config.yaml
n_layer: 13
norm: "rmsnorm"
norm_place: "pre"
norm_eps: 1e-05
bias: "none"
init_std_o: 0.0
beta1: 0.95
weight_decay: 0.021
warmup_steps: 82
decay_shape: "linear"
Each number is 128 + 32 x the weight over its row's rms, rounded and kept within 0 to 255. Layers, rows and columns count from 0. Numbers have three digits each. The size before them is the row's rms in percent of the matrix's.

# layer 10 MLP up, 896x224, rms 0.195, rows 729-791, columns 112-223
103:133091136108061153147118131104124176120137157145145196106121121132118118104176151129075138052147103139117163152115126107163183136077165100133149100106139088168108121091141127129157138081148177120170078103107157090153169140150126131076103150136088181157099180135111184124102123069127140130132122113122145081153162082164084123133184047111
095:128124115115161139110106123120198091116151162084149133131112119124131104124119108177087094137107073133158181154113092095114164096131093202144130057134085048094163089150110168103165073125155138161132098170102165111142056127120166131081105131092156144146083085074188146190089170171087106145129192132096133139183103132149166085170152117148
095:116071127147164126150122163167136103141136113110116158146155118134127141142076187145135121112085127151151164200132089098102114126090093132103161121180137098117136121081110142132147181091050095148185111167129172156115081153126179109083109101067040128092121104135137162079139135189078168155151161144117112162082117163078113137144146160189
107:193094092132117129146113130112138134106146111092123148120105166173120071134137148159108130146162073152089128131093104168088113149084119139045112083031058087066131136160161152136118140139118130139132120125101137136174177096175129177143103137080161116124135165098086115103090135094126139137084110145152148129157144095191113175080120152073
096:171119148116112154155180135101164128087186119094071149209106150201128067154073117111099103126089090162133148078183146136109109156113081165114160057112107095120137184113142157135154155103159194149127171168125102141130127097119148136104096142158122111184159116184110193112160145177085101119135134140150190073130071195132188102130156152111
102:174161129177134186113119159137089094059102062205087123148156184091102136117090151109090121102117122155103115091141117097143174133103120137133152138143120124132186183091149151129079081128172081103116160113106161126122113118091089104160152110079062126098079077112168097143145112133120112131129129128185144112124079171180159108140125128163
095:081197188150101085167132154142154101143122187204106177131046109079140063117083093095138177139155136121114166149130121091117183101107138138102139103103126125103105117159099099109079100141134132138174166123165083139122036168102078132104190168172143127107131131092113157081124136130127182124164138071074123155168087152107142091125113113193
109:111129090140147179116124132135126167121117170143078158066171140057134135129116074109063162162147080119139130138118177141114075120109144145118126156143092165167200147174108095131082158141112105150115152136026157112159130134133120149137196124135201161145189127165149075110162118128104147078141118157096089148097141095137167120125136097180
102:135100147084119127158098125127130105089135144112099172088114075104126074147102138094097182134132087172118120106078118148147136076156131189111150155154117104119121134094108187109092111107084096113104106206160180087064050090121153142175150130106139131171178156098132134122090170093118118143143086075167130118095138114138135109128114118100
104:132172157114168156163157135162152131138093152129140101152083116046199126141102191118143172136066134099128178101149166133087122121070109178171108118134187161143144116124142092138186152104158094100092206149195126143096151138128120092095090097081164212114109114101116127148115127101082108139110156098114129122155129140075146153157162130056
094:141121088142128122117125100147131110172137122145158124095126165094164145129116090168177063111155096174082108192141113127137087112138105125154147135110140112104135128182105109149082147123120076117167080172129134160155130156126142155152152100135167127135159133153127103124151126180099117093127111085184168139094073096129051118084155094051
102:177120110183093145087114158194066114132132139114117177150098170064068143139078093138086143111113187121094139118112108066108159120132183142093109103122121182104117131093076099201153084120092118162154097206105128150169141092186149136103109086112164127144118119110111084148143155171099166148123097160176083090126168119065161094121094144090
100:126150137145128178144126166127099133151087143130096135101141115127134086166133151090135152123126132131123159140051124108150162129127074111101104102057164106120176074130157142148167118112116190120069070156140125157105111113154138167162107146201120208146112128127163094135113091190064138123157199102110178097204164125163122114158114115152
104:112088121129108129127153098177083116132133084153150142161085148127091160084142158121114133104097133121127156113113145119111073123102121152152137155118132148140145103124123143113115203083132115095110109189092161073156109112151121170119125123120194112143096110126089164094191112125111116159175138076113084112138136160121093131119132120169
099:072130130184102149056116164154141135085091134107178112083167077088146131169147138181074070129141104126057149106128169116188179180115115148104222085073123135127131143148124103059078138098162065116120147147200118065147085187175122143130099085162149172096180145123121168148107146138061153131214088125127138135174093163129089154111182119136
104:177152119163025139106121178205153093098150104108119137116110126161177102132105124124133142151107068116103110080070154145118166131102124121140105182122175077153130116162179104112136141191156136095153080135114046125144087144141113132108116152122170144104132167121107115064102193162150106180140085123166128164158162160130085112151128118173
106:113082154140069151162134192146165099169096151073137105146075202156184136158111110118135105115135111176093137152138150101142164132151140100175101129125105173173089094171145157154166180108177163166131126161142072113108101123193126077133087117079115097168093161097092150088140131033107131119088100178108131163125075135159118127167151088124
094:080116120115142107097101153119065158164123137154141151128146126084138163104138117091085090074116103131119137152096128116111151123093130183187124067132136147160186135129121185154122077026047130137117093139159127143187134153148104075122131131117091110153126157141102137087173113094140131092184064137099209112167105103156134186132111137156
097:176152161125060106108053139161114117138120160141085083106106087112155124106164127177165149106110118093080127117134130140092143094175141155132112090082080116095154099152095133092131173110119150180193063128096136085255118161160136200157083147129139183148167142114142145063141141144120078114169095058123100122079122101151055136152104157083
100:166085089116189135123138164180165169154066154138156132089073125100113134111142115137117075077152088091171089144149151149150129095153141098095108100081094175133182156193103118111084102084090142128181127147153111158123113109100049132096104106109123179178124137061121121100108137197044118132069168091103093152065115145143097129138156143084
102:121055095105139172120128151173120159108082105143079096109095125047185110150148140168095179117148143165112079145051132116066102103155118090069101116145109130080104104127127103129110147110143123088142148133112133104126086102097069168119152183135120148133154120179161138039136136122146118174147081149114120112074114173141104151118113089128
112:160165099038109180083170127130119146079065131061109124068098161098125199140157113135134108091159146120120127099196146121117127186139117151138112154092147091171158165148174098062147132205111131192115102084093145117160130149083141115068100110176148143160162118130136085108126091209118097125172173084157137088125072113092128110176127106178
091:122091058157118118107149137122180151101179095147163152129143155158146098149129220138169144102113132106155143154127109074146143101045134080116134112077141081095101232108138122118128141113118156087132146118090125092153132149135112153157169153103151105125080163161163064129072147115129072100129178149159144164148098123151185105179163156062
106:159131096069118156143167100099109077085123102139099186103077199152164152115131142096123149159148156107124129099148131057176114092124118176123114155101116129182097147100094154175145060147111127169130141127140132154112206108128097138182124118150164135137158177154071158155163057138140117111111161117158106100134072127134113118165106131117
100:118142098170201154066140117117156145129145157079090168157113121111197081096136126099125114089134101109166143081096134168108088084136101136175131103077142131201070105105082065076058150170132069161122113099188077109134060178156122149158147104084167050140151141080125111145128126120149154134124125142084124115115116183128088129155098069150
105:170083134089066094132114199145103108138174081080125100111157156141138166051117080159079107200104151152127091102046106095114100110103144136121122124096065151145140107115137089139137228120068134144128186110127096138161104189108112155161104135095180098079099125112100084118128190094154101116113154096134120104155120121125147184094153106124
100:135084176089184173116164122105109173141104123132126130160126115178060153111159098144109082136192165130162143083120122174099137108095189167136123113074166102157161193135075177130051156115122143128162098089167167087127176097111083188147142130197199095062145151155127142141116106144110179159088144074226154118154162125144161159115162094129
094:114094096122156085174120161133084167128125139141130086168162158088151172142138092148200125173108147116076111103153088056147170114142164171136145128122088158150108054143135156162134194057139121098107181120171094176147223136178170154096136034146139104088079166138111172152141079118156122075136139122131128096091116084124120089094132080129
101:159132177103166105118149157140149167167083103233065093096117162169122174096094146090128123092156086040099149130120085122086086146078150149150106111183071122145107140102155133114122175097075104175164083162105089141144150120146096107139096103169115119128178138065118158119133136140181140162129196142130101166090175161160142105105135145120
106:196088126075202125124209110148158190073182133070125129133126142112134171145134135127121150139165129104149109124133132120042136069133121101173134164118120128123156156163119145133112093087161106159129112151069125144074141174118130097096203102154105119136129143077092117069164119088102134109127093136107124165044129116130115176103140088083
096:069105074110119141100146168106128158056158096091106129087135157102151125127140094137121116151103106142152153133069151101137156143083137135107125146121118145020125114110161145150079070107128127103084162117146135086206098135134144169173168078086118153171151199183167121108139085106131095138147150143170122113099169190134127100156173176148
101:163117150165072126107169103112179132111145056140083089119120084113083091134178137112111120124168163077122071131186173190138106178113083163179143125126118120144182201130184107129124146149180128159141117091128163141103125133125126110085134064091104141168175160117125126134147092130206124113157146133089124079137150070136096113136092136130
090:108128129176096178120136158110094123115149060104114114089115117124096208133092162148111083127093098160149157143138097202181122115160183112104121155076147092171148127117056211159160084153103092097151120137132088155146114099090118098110139104121087091115103089112086103112090124135142117165157133146162144129120187167128115175084155151120
094:126156102148151120123101078122107124157148071127112157149108081124110151113086156141132151148097059102102119115105138125175200128116130105176171161061097143090144161146080127198142202159101165145143120122131070116127160128145109162150087194152110178107151132094134119128150140154088175107078170181110140122167118095133185096092111130158
102:109118172090087091190159132118102137131145096156135111097079141139173149091107093162093124111106155092147092142104105172174142134127151116134138122131146132180081127113135149093169081114143182043148092124061103134108155147106130121117098123148164074121112103176203091124118137114107123119132133157131071144173110155136099181149154133100
095:070119096153158085126097111185114166138094167071160167203120167113166126165111103119125158078125112117155091142141146088125178124111163139087135139129160165172152121157160181095201110114157140106154100130117118203109103136129192165152142142131115137075205137078127113114049153065126175122066138122090088101119140171123125151111146081146
096:124033162133139124085097079104106097175148166113103164154150136170152070136109126114140126137092135166157129130160095181110066181165112147130163092088138189120113117131141164160108078111166123138163150101183121138146107132130136105125122129028128123124142125182121101120103105109148153104166162105127140151138106200146059096112122053049
090:109124110132101120181079100153155152116152117109171114120103121149096081169108178112119131126068144142135096109148145125143151130141118133139122156109152085099159141167149150145082198082152144088151167176165172177156095150094141161132124092125139070138106163164085157175168132084060054132111150115128112056098109087120085128147169183122
098:215132128159164113118148130154204109138122110080151171074113148198151100117129106149174083177139146130095122145171170131087180077101137165106090074132095199126116144074127103151113162159112115095091180148158119115058134127162121119135103143062060155183158147132129110066062175161158124095189126126179116146121125160089183096134120104119
098:126103133096120131137115090057159113139099115074155164116099136124113065086145158146106139074140164064141126011133175148131141177165176194140131134125164153122147133126113092154095158110143113087127109096082132100119100112124158116146130181151105150100156148063086087101128084127117121129169171137092120120157140134135131126126096135109
103:163120126167162170105115133179075127111156076123078068147131128086125158093148076134140154181103108145110118112157127115128164159157164103114137144072123151136136141157170071165155123093112147135163101163159156128112128192107116201134158139141176088163160095127129111088083110128146182075132092115054153124137116104150169091090127163116
102:128124085113144105119126108154147186063141049124076108161071096148132132105165108153136092079136131098093168119105136149114165124102059102127120084142130151173123085130148121108153163137131108112120120145131193103083123142088134156156136119093106116119130114080177110095186135166141103108130133093134124173161061184163137196179128180129
100:116156178148121139104122163130073104083152140151162124109151178136068138198083133131107075123162103162190158175129134127095166099132146143168091124164115158124139072094136086121072164145138140142155189120121122134089056131052097089123108140092112107181126146170126141067103099137074115139078116123142156110146096189110113155156131117188
106:084115151126133137121152121163047110107126130131155132098101155115097120093114141126128140164132116112115088137121188131097100138176138132118133119147144135080180160154140121106178159169153130176143183122114105118138123132168193114173152161067190129137108161104089177131069149081130105127141085087108124131112153090162186105115118078119
105:240144189108076101122167164136120111149140115079144181147114154077096117167086139169107093160120122137177131185087147087116103118097135085171131118181186085112224125161126111090139148114087156161102141149127145066156145149133125081139144141114150153132074159147142197140142146066123131161070187158149124074149122155159120166171137131118
098:148222048152145155125171093118150128144160048127122124107099136130112140179105106125165122126162141149137145090136074145142082150160127101125173088167053142144113114076143115109158094128150065143113131144135138182175143110123098111191109066122134155110153169149160172123130112092095111070064103076159112097163170082125134162132131135137
095:098047140185157151069122133143157177153146094118109087105133139125089176100128098164095126115183156102105160090134137105123156105145145122079078170156132119103128112077187132167119143153125069139148141097138108135080105156084112127126188149076124087159117122125163170150153116117079117115103091119186156115163133188157106125173151112105
108:124128127082160177090155110092138065096161126188130117087136125103125134147088170121104091087128155063142120147105102130116119125130145103171184142145057128124173171123193153104073174101140102156186070170122122178137112165179193072133130137125156054151074123164136135108128094102128159087125158146142164126126147151129109147146109095106
099:130143121197140163131126196097117083121112060151110172119150169137164119093112085117160199166129111214110126099135125148141112089090136124157148180144098094123165097218112142090181129124125110193122089071129144153072175089121127135128154153135126109088109178092058152094114218090125149134116069167147093136104168125123142166162125150130
102:094087101160141119107130096175148118120139067150125133167136184127157127182205161136148138152076151194105134115071184103068086099122149132149155128134130110114092078138103143110130153149079126188134132139194095092141108104113198130094129153132115103069071141107106100144140139108148169168138105157144179157139134130029133147140113110168
092:098205149167121165129110152096057168094122136176166102114150104066141082118121173117092111119169116144094075179106104144179134100174095169053159147179132096140120112101142113153181131130094126192123108163049126171105145194129135154129161067103146124130117135115116107163126141126095148096140151166162124148132104121127125142133130070122
102:091103126063168140087144121103149093080092137123127157153142127149146152146129091148093055113154173115140096152101089150175115123111178140144159130136127138074133135090113108175096113131175080090173113138169134154080094132127167192082088172124121068188147131159073142145112148165153086148135161133158184068206136181064162128100144128134
098:150127088105150153195133180099126116118114123136119130206098112119138091108176114157120191166158216132089140143134140102189128117159147148124118081112165119159059174093127105190152135135147104173162146103090144093154135089040178100121149188129139143159133154175092132107133167150142105125134110065121056122098144092115126111148088122096
099:108143101147118110125111149187110126110207117059160145112116127080138124119119113130100154061112105146118081117110156153203099159135086146148073094195136115113173127109122088126119116105113093069125133093178104109137095121114154170126196128083103060104162120151130116083121102074097108154201130096134161070148101088159124106132131122146
097:058106221189092114108135147085148154090168119153156122139137073103148048097164097230131140097118172153154133181146124110122164078128156134119159121120085143112133153165117069120147097143104118155132172145172110136116147178051140106142153117120130132202097090136106170135161116166077161114147105131106066114140146139138111112109136124099
096:116113149130128171049080144164079109154150112172102138111104138159142109089090139107088190160114152030174104103164146137097138129149157121094080125124144146098077135099133065133145166153172219177106080126140126110145093142149089159192119167165146161093135100127078137131104124160139147116130083138085136090055134048110122121111157121148
100:082103118190138136131182174122150132112175129108112111052127146137164162111124140121124113070098150074164056106093105150125114134183203117088141148110135152071157123091128169098118126111130147143177079110115124117120084138121151141145100111099096146138123184082139104116167115184097109088090122113119199182090118151132155076179112168117
114:176132099145086123096133112159176161121148125116133125159086188116071074128104123093097111082163155169179059105076115150095105126100077118118124121096081089169144176112136159137117118102123145162135235068161083176152169092115177158114148079099098191123130164182148088122111099133158126160126125126144096076040114122093091080129195129099
098:105126117115121172088164142179175133147140137153117134103102088159061122158146102160111119139140241108140151078105164117107138139107115104128140108137144157074144209176121153138100147193076155143135076133122160108122207093176073117120078116216120112110128106163083158115153167127124138107140141093151117179093152076159100132152156176138
099:145160137085137105079172092194138152166117139115121108129127191104127090142084115117123112165117164147157094153132157112139153130152156136130142155076137103098161174137151105206153066180084120149120108093145132069159091125116182094150139120143125161088134156080144135129103149146092166117079145120120140121107078141158127167043145123100
094:125101158140157106139105138131114077158132097123128084174126144160122108123069193148154118120170123150173096161150140100171147081130121153124157093108174091116104153145140141183117105142098153167134116114142127123064138113123140104115102139092129142150219132115107167123110089137151170137124149118138173135082114128073109177158147114107
094:115229165141098155055179125162143131147114090153068042087076106145133114140167112155131129121142115147133118184113142118106115117073122118089185189098174103136182146165123112139120104114057087130143112163143132133086153168153100086118078133106100141077102147071116178121136133070140106095155173123119132135068140101109159112086113113068
111:184182117101121123124138120127152055120121088156110077159163096103172133087123172132099171102141157122160115145128142144164063110142143177113155165162177100115115076174131151075156157092161136114114170127130108139112164139156118134126127162145121190071140116144135158073093107137089131139160138137124066143130126093064160177125154126083
# layer 10 MLP down (transposed), 896x224, rms 0.0965, rows 729-790, columns 112-223
100:133083166140094113134146150152141133019123052076110130183131138132123153105161139094150130127114120121102101083151096120132079094117150090160113125104132174171108207122136118150084118135115139144135146170089154173123129134144148119111145178097140115108078090191163121196067173107122100130151107105109110122099127078108133105136115124097
091:134146141114122134128159138123097103171146125119143119074115147120127165105142138141126142123110136146098155120131109118103132205088139104064130141183101080089138078133143102188141154155059136087062117124106142097165089142123128123156170121157071164056150195138168143164085159239100125149141080163086135170165111062090147135130152100126
098:126080133105145137141134129140119083105145113173144144179120097103065163116158117113168140173168105179136118128124074114102137095048163177149163118159118164152178142136100127136157146146084116095137059083174137188107106104109155145122147147073088154121131145113198115160161084086142140180137174097131135111170123055112139118180114168084
104:171147107120138083156129157130153113177158116168100148057160152127120126102121144125091140127144108075110147112150121135076119111168137097106093137119155146065119091118088128132145135133074124118161101131090095187087177081106076109137103155141154090086144094122100115052161130149159121067123125135113184124122137087155130126153077094133
101:157093187081114078128123134108134144168114124143182134134137110138088107049106092126103173134172152097146104127130140127115120104136107155178160136099127137141139192114172149162134111107078108097138145135140159137160151178145164071177105135153153188152072121019138147174133200157144180098092084180085124146159188097112060119118208139094
106:153115190183077135163110118141158104159097113134144131183110120064114124116062115065077094097097072151109166175140105143194143081179099092157143163135128138131139097159112151120132100090160119082153127109113072186137172128105140074096108208111145085155077100161155063175161208131186119103077085114115124163191095108173163124126119114137
096:184137161086096075131096142117180063096128130192106111147120118086074069101164055129150099102149115136187156124157128122087124147131146117095160103124172104177135146198158152106135125138157115136097112083061159083137124106134165188116094114087090096082077103113155145221136102131098151155107127124178109152097106173195136129109121123101
105:138076105172141172133118078106137086161097145078088119125141066157087107106125134128154107167090101104106198104157142201168152135213161087122102116104105088129080192126199139197133171138108125145123150135128168174192136119166151093110142147155131050096117146160185130187192140171165117127109159090138147129119143067140154091121140137156
099:136152116112069161136156089065148106073141131100149116142129155135111135137133122204129093188056116158087153126139178132137116147049148080133129139113117092099083111131122099148162105140127125138129083047108164149132103099115137137092080094074159128065144139128138045096133141094166114110052105128100127143165107137163176121193132150151
096:174106154062158104097140089135113183102072184127145153073081112095133132122158099146126173089139157092142128145134135143137153150099111100131133103109112145119152165063099130077195159088185114087152183108150122105094133103176093099109105142112107109156160151167138150189077120195104128097117111151099089134203087165134130068149105109153
092:157170149149122147128124157147145075112148171156168138141144116116183132146140155126173099172180145131055119216174167164119114143092185149082139133107143151160183100126102156192170119111135155185086122127144148158164119184087128226165109158117189106147103126148145133225120065097114064056119147158134127132147149095163150125133144100107
104:160123136146116105147128153076160120025114118142143094152157155149086116126072115113067119115098112101099078176128150092154117213102137158122090109154071132122108137140120082118083112112053137097110110127072140127141173111131132098062131119129103118079133179121145095141170115121148125113077109139214143130097117128147138083141158149137
103:148211120093088132138089077155108194103115120103183159108094129086148121134099197169086156069123100157141115157129067146191063150096179124110095085209122126098128123085164123102123060119141184125139123115109105106107139148183064136129105187146133150089125148190093113143126145137152120137128142082110173157158171158082177149120139134069
101:107180091085101154139133169081137135159117120122115068148132127129145132117116150151107091082102163122105087176091127106123087102128137163108156102113098159104205114159103143130139123137131164089093093075113128155092073082181085148138086130114161171121100093146082069142029106152135153174083116188122119102071115105075139141135171138148
105:122111132117175088101104156131163119156095152154116108156121078093176145133128148149183108114128088150067152130151106168139135110081124152082166092138181095086145102112077108107202131060145171097117128094090108124146115132113074079161106087114115114202140113125114102148082075099102145081178097152186152076169147139124205119136068104101
097:139106145113089166101195142157123128091148067130111145075102179112207152174144162039115139131100093201159151118122134117137154155071118136085109101064129182178182113151171139130128097142102176086116141194142068144151094147138093153068131089164158154160124103126090106110128136107153095120151101140120129130135128157179127085143150170135
107:166132162180132153106179124091151183125137129102110146111112133098123106156112121140122122161130098096136154075155028128111133071124099091201083113127118106077103079141159146176107173141142164078101138153099144071123154080099073175139150125197072093135111101129130146139234079129097121094158164162115133170130138179128118094141125096176
099:153122174120163207139135122140127176143092161148159151126073164138113153118107095142141135163149153117151106147137150149166139101122114206109101104149085142140130101124102115134132148098134088107131190151122140160095085091128193139123078108196142153146170118090137123242107147145093027148144183165153165109148150132102111125130144148154
097:132124135136105167105105082146152074097127124099079116137171116110124114124106112087146137137135092120101138147079104140138101144171149123123156137098141148166176151094142122146101070131106107129125131106159110138091169172146125151149168073109111122125178115136111113086113113141107151132104157069157158083151146124162110149106102091176
103:097130147144152148159091160146133146183121135136146099128055109164199150084206128166177158137113144115110117144131139126115123147111148090133076135125097155118086114142113080100170099115065119122053158138163139109073137054168117055121154130087125125142157125091127155181180086092133116179164152157139155129105126113081114104121131120107
099:187163088114106110206121106094068096152127135049162100124203119152155159137106105104135115075120126126031099121116083127145185126174101155148168144151128148046156141119104086128126124123128101094127148140145208085115134145170141116087054084112128118099152129068131127139145124144080122103137141119052103118135164139156146129098138084164
110:104111136135137062085194114104091171146086149113165113110140121160120102129149141128141153078165142139114110151151122124109170122072162109159162100108153161074103143096139086130107006128140117120113113130136130158085137150125149057131185111150078120104182156106111077135161128089089176107117059149142149155118088141103117133155150163080
097:096097135124088104120139150127119096158157078087115126230127143099100147141107170087144175094163110095143116080167161198188163167083160119132120152107141142145118147145145142127174157117103161143091123105102142134162173112091160120108096139170067120140101072130120133255164102151086106116126105097158139132183099081078148156041128109114
102:101088102119161052117105147083192120101150187162160126112170148122145098141082134161141089139115133071128107083155111081125184111072130160164143119154119128131169152035154155109119112063118140104139090145115180123168103104130109118155095157072108163165104122190119106064113138110090136123145123103123127139086109163116192152165115181180
104:144123128112120128095073103141098120146062156099106158117118115118140123121124121127161145122160091143108091100116135199143116142148196103095100121171118085194134071141142215122122115095157095128113107119132121122136143127165129245109128111139161160121078062116146096125142091134137152158087128139154091134147145134056135106099166171120
106:178140122138093060145138143108068123164158129104107113139147138133139127103144089173121130182121115128174096129139159124179053146117179136127076084189155135090065168124131114126146088143116112122174132123093181107118138062105133137105151087115152092102061078138075135181092091121104134172084150125122150099117123157147131110093145116121
101:133085134143167146130097092108165173137052172140141107122112152128197137102117187122124045150152109124122100090087098172107089109078162120183139108080103149102168144126105115166181062166120138086156099112120090112131095114157137150107137133146150134138126084129083132173133095090058116132162105129197189169132130091145174151100103142124
095:124173137116113131114150085106147046140180155155120167134166126145063136082198038140139123152104135119156142116165158119104151100116166172141125160137106090105098069151176151135154112127147093146114098171071079078162143100133131119128168073135077102091193081101128111125080172131120150083167135116125162119123170084113161145136127169137
102:073124146103131171063130092148143186175175129107177104138119087124172079135112132127081085190131080120075147078118080128112123187144112156116153111142133124157149151116155102141129102130145096092127113138161132164122163106150118184134126084086126144133087110123153090087102156118137136183148086133080119086148129105141146082138086152117
108:131119084174146127098118094156144082137148155131086105058141157090142106169146121146106157127081182124076159190159120107140120179077136157192086165141158160148151140062152104135093118179149079186154124130124111117176132064170099115099153169116133110159130155163129154094116159096215118188169117172100169118072120139143139147155165121117
105:138098124106079208121134165169096092152158098109073192108120121114134048161110078111106108131133086173131134160114137124127040138133124140170116136167108152118166094104135131129143138040136166122152155151102141140121136146167075128103099052079122115162104129077105123196131128055053135137112106139171137148137175112151109184100098131195
097:104085190113128140125171133139109110172133148107123136141103067131118163179170128103150129058116164098157149125121178054110143141064146069151126171137074146097101099131143161098132056086150140127143133096106069141149138151141128119140134101143154079130076155107178149180081123104151158137092134113130089102188116133153080103150126141137
094:134115100112156165151146131133152101098105135143155137139084081124163109091152149101130113135141174135161124138120163163115080104087131117109119172141162180147133119149113082122112188129096126163094167157144197171122131106116093149072127142146115193152116073160129163235081195066092093204110125155121129118109086090131124119122150116109
099:118126132118107116144142120186113142143104133111073107158163114083145130114158141183136122127117110085191134159115168135159154124128137163057107138146100140159128103095102101060144107067137134160159082183121141130178108158101150121151112148083071111120133117083114168147140091066082147035130091147179081131161106075097145096185153141104
104:143180123150140079129089109113082182094112105170112124136128180183084107144156126154158090126116136082118113057196121152133175130092142107136140150108141124108108151109094122135165119153199082150124107119125143174117087131176143159179140150115107140072133177117130144112049121145134126095157166135158079101087158130062129177129115113107
091:097132159148097109122153128181095141108096071143071089110205158094140144133184202165175173132129120091109140089195115184125091113127048172130108167198184150093118080128123104165168091131090143094144142126137156134174110142165132151089081101138099145101142165108129156228117096077146108186174097167102136183086147112115127125134125092164
099:091115108149204098156128116137177149073095145158117132166082153163080150103104122138125126133174101100100156119153061130125168114152112108144180158104158171093124062142146160177094129096125202107170176097142101125149143103136099172148155182131160119117149180090120141129156089107079138110136114161130159162084138132142136102042060097110
092:185137100074108181114136104086132133141107135124080117069146169136100152136139177135136126104156174096139106125109086116085163073175128107156114188119114072112112131168185117146189121115131165158097134082084113115143108112124089179053145150137078133151176098111091121159130124123211162125102065182170127089119143114200110163104098135089
097:150112159095114095058163147104191158183120117093173151160094111107124071156093155142134194168138106137196107132095124128160093181095151133112165106122126135131097107144171137164145150135108114153135055193101101148135121101090147109138116126116072147144151126167128093155111128140072111109092190100113071121206167108172157149186145093142
095:148067137111120129074153121161157160109124131116136164183196149143149166131140131121154113141110112098091125079089175198119114120093163105124117101103102169098143091132108130104087167126163073097123082116128111105111133088100155178155095175139039089165073136179168039146172189110084075050080133124120133165137084166109148149120126129165
096:088111157150154152101150121127149135147122159097112129176110132126091128179167140105142102026104129140139097155091096160106054123105117117143139139184138153117131172143180156129171113115130092151117130106115207088118125056133133105113237139209113109110183136105144100043117091102137158060128171097118113200202204138107162145092073111132
104:140119090094119103125103078123111119168131087137118060133097153118146116104086095190127101165116165129144147166142162061141088163186148152174128098151106104133141147119125096133182132163097125132149164131143133103146100102136165103152150167126170106193138068120153101070060169142138094152114130086154093109163084132119188173085084149115
102:120174133124126158165165163136108147116135143120114115110131122106163153127129114116106110040148077125110119135151143164083098140146147191081173123099138089085132122076139168129145123153157182133103149142084170167139124154151123138139088142161089184101222148158153092104107145128091104156143096103093111085089137112145136126153145179126
101:126163131161143179148158090137074107137083147139166170148116174137114143107102145091089124156081147066195125199150151167110107108146091084116104107177171127127093156121071159102176102180156133149141146138171129161205139142188157095154147122144113148144134123173117096107131148115138077097091124154123114134131142143182135152038066106120
100:123062134119119201068095167122130095084166122040188114078161128158122115098143116113116072117103091171146149140107155144109123152154177132124162124158150115110105122129124118116102210170127162150158102179146172054142135112140104077101133154160127109082117133089169137087083182132159159071110146134147146139155103153187108161116109097137
095:216120142146198155119137158114118113122119177161106117154194133086104150171099176138115096094165159105123079160146145156159155180106094142119146054087120092102156104140134094101118185158138124194126143140127129138113139118135121140127129151138104204170127090108120156173145137108112154160104161126091061081169073097144175164168143164171
098:075140154100131132194124194159061098124139128111109126106147163118158110181087094128105098117108163093134113149134125076113114141175147118156126132065171156082129137113151081127174157120156112124120192111088153165118100079145124131110093141150168100153097179138158052147112135137132069108069106161180187113127112121130128135190205099167
105:121101147169162120146166136104133103060122127123125136061106108132136127112170130098087120109131135103168131120131127154177138155130186092176144206175124078119212147139190095142077087148140145138112169138157095110145111072080134119086172162148132100075094166118062137074132143109080116159152150137146119115181183152096096144100111109084
092:130087136111122158108170129061079132147100143156098137117202126109080151101047125149092148181134135085025110118151138152163155130122154144197133160118123148171116084102096117158157102124134124113078102121060152108117144130101169084128133098153130141115107119107101101177131125149140125183123090202174110109113141151167116135133144075170
106:104102140121097137168149167147149141142156156152139143130180135184114116134151181102131155129147113134150106076125127162092157196101217140156179066153153109158109163138104085142161122142151105107073182094116134144065139129126142104096106195158162097068129139143167154115124168073160125156103104144085138192135126125115089223072131144164
094:108121085234132168129109111090127139162121154159098084108155110094010143115131111139107135121129128135153138167134130167121131133126172207173115123075110152167120129134097220069079163128141195107100087100136160070096145136068123164073152148148171124160103092144170111167122132113132116169130215134104132099125083115129100134179110071130
099:144060091145116144072097124141125140124100096103135050153145124128136062110116100173171121093109123129111111135154073136131176172114131179109061138089083109159105176133145063170094196114126060113156154111101145121179124154129102112145107090116153121133098130159128105035118126108139204069086135107116103132127070130117147143106146118103
100:137166093162153075108132076111122104142150130118213106063106118183090154147130137115078120157107119146119031092138034159126115110107121125150102098138151120077174107154079121140097134135103141198106121141096097116126089071125133134072105111206106123114149123149158119215128140095194115098133176153083082115139115044114116103135167044133
092:119137124141163106123132127126155126170167146070174114125178149108090074146063127104111097123119141108133215181128096063120169082146121118108154136121167097074121127130116175098189091130151123098155149145135138153208123189130125110121184143132099097152126103118100162153143146126119108101169145056155091130173098099225200174158084095148
100:135157151153148108085054114141124140102124118135158118168126134166123110137112126166114101119132190123077134115170103130120208121114156137127190108105152128140161132128150065122062140113112148101113133142143074140139156191152129161131165156141104158128140082128157085146123175172116114146191098128159156155099119161136116083120150059099
100:165136132108117110115096124110130141146133090126106136095123139121089120129182100061233134133131164161172073098150157197080126089117100125118120108173099053157148092119125093132175162135120171134168126096113107122065169123176128129116043122117089181109144175073120231154114114129145108104140069108152181105132116126178132110194189182170
104:104113093163085139126090112108084064125118128098037132122132097115169131133107130174121141150146152126125118130125165106120124113103099139104111124189122098116153166112151081129170138136113136191126177156138122171140092163139081187101138138128099106169136126131143103095180149138151193138090169133095106129110104121077061052180129168082
112:140115128132174132187113203132084129154138154155077109156097120115125131132081102181146159120100238137126060163145155122117151130132122125096138121101114124181116112167163108144123142146151173090109061162112145073157141118077113143114145160073124041138110207131113143157146150119149117146178143103127181122136110109177133116089102111158
100:074155190161092199108108101113103123122130163135098129099142112120107105117126114146107154164131175113137095115095112155180097183073149089156074119154118140123094117191115097213131159149208180145189199147142113137136146141081117138163107118078138132160083111156122162112108072177085214162165054137165132135069100163151162180148106075078
102:059144135138116115146115098127125123156117150127123120076107131119078174149136111177077100110137114077164145121095170116173079091068160151102115092115168122127112144107081119124090099118149150131232114119109109120099203147132132111070117113058114105124156085211147120255135116144141131165147102101107096131107147169119157163127146101108
094:110108070131106130137142146122132119117134126131128127107175120077218107096180198138117131119100060106133122111183126121161084080148118051165149077097136080093117102049113096146154110149116141178129159094134128143153107158125153147198124121113117139060090095095084149132120110111100060115111131099098084116110154176077129185144159121101
098:134070167156180125151149131116110148156092179150139163162182122094103057119151147133096059141068112091167173120071150091132186094093081192173099129113058165142132125215093145132121158123142071112140094089148116126172122160123089135125092127077068082128139095151102099167126115085094134092114115163084117106127133129106093135173093143141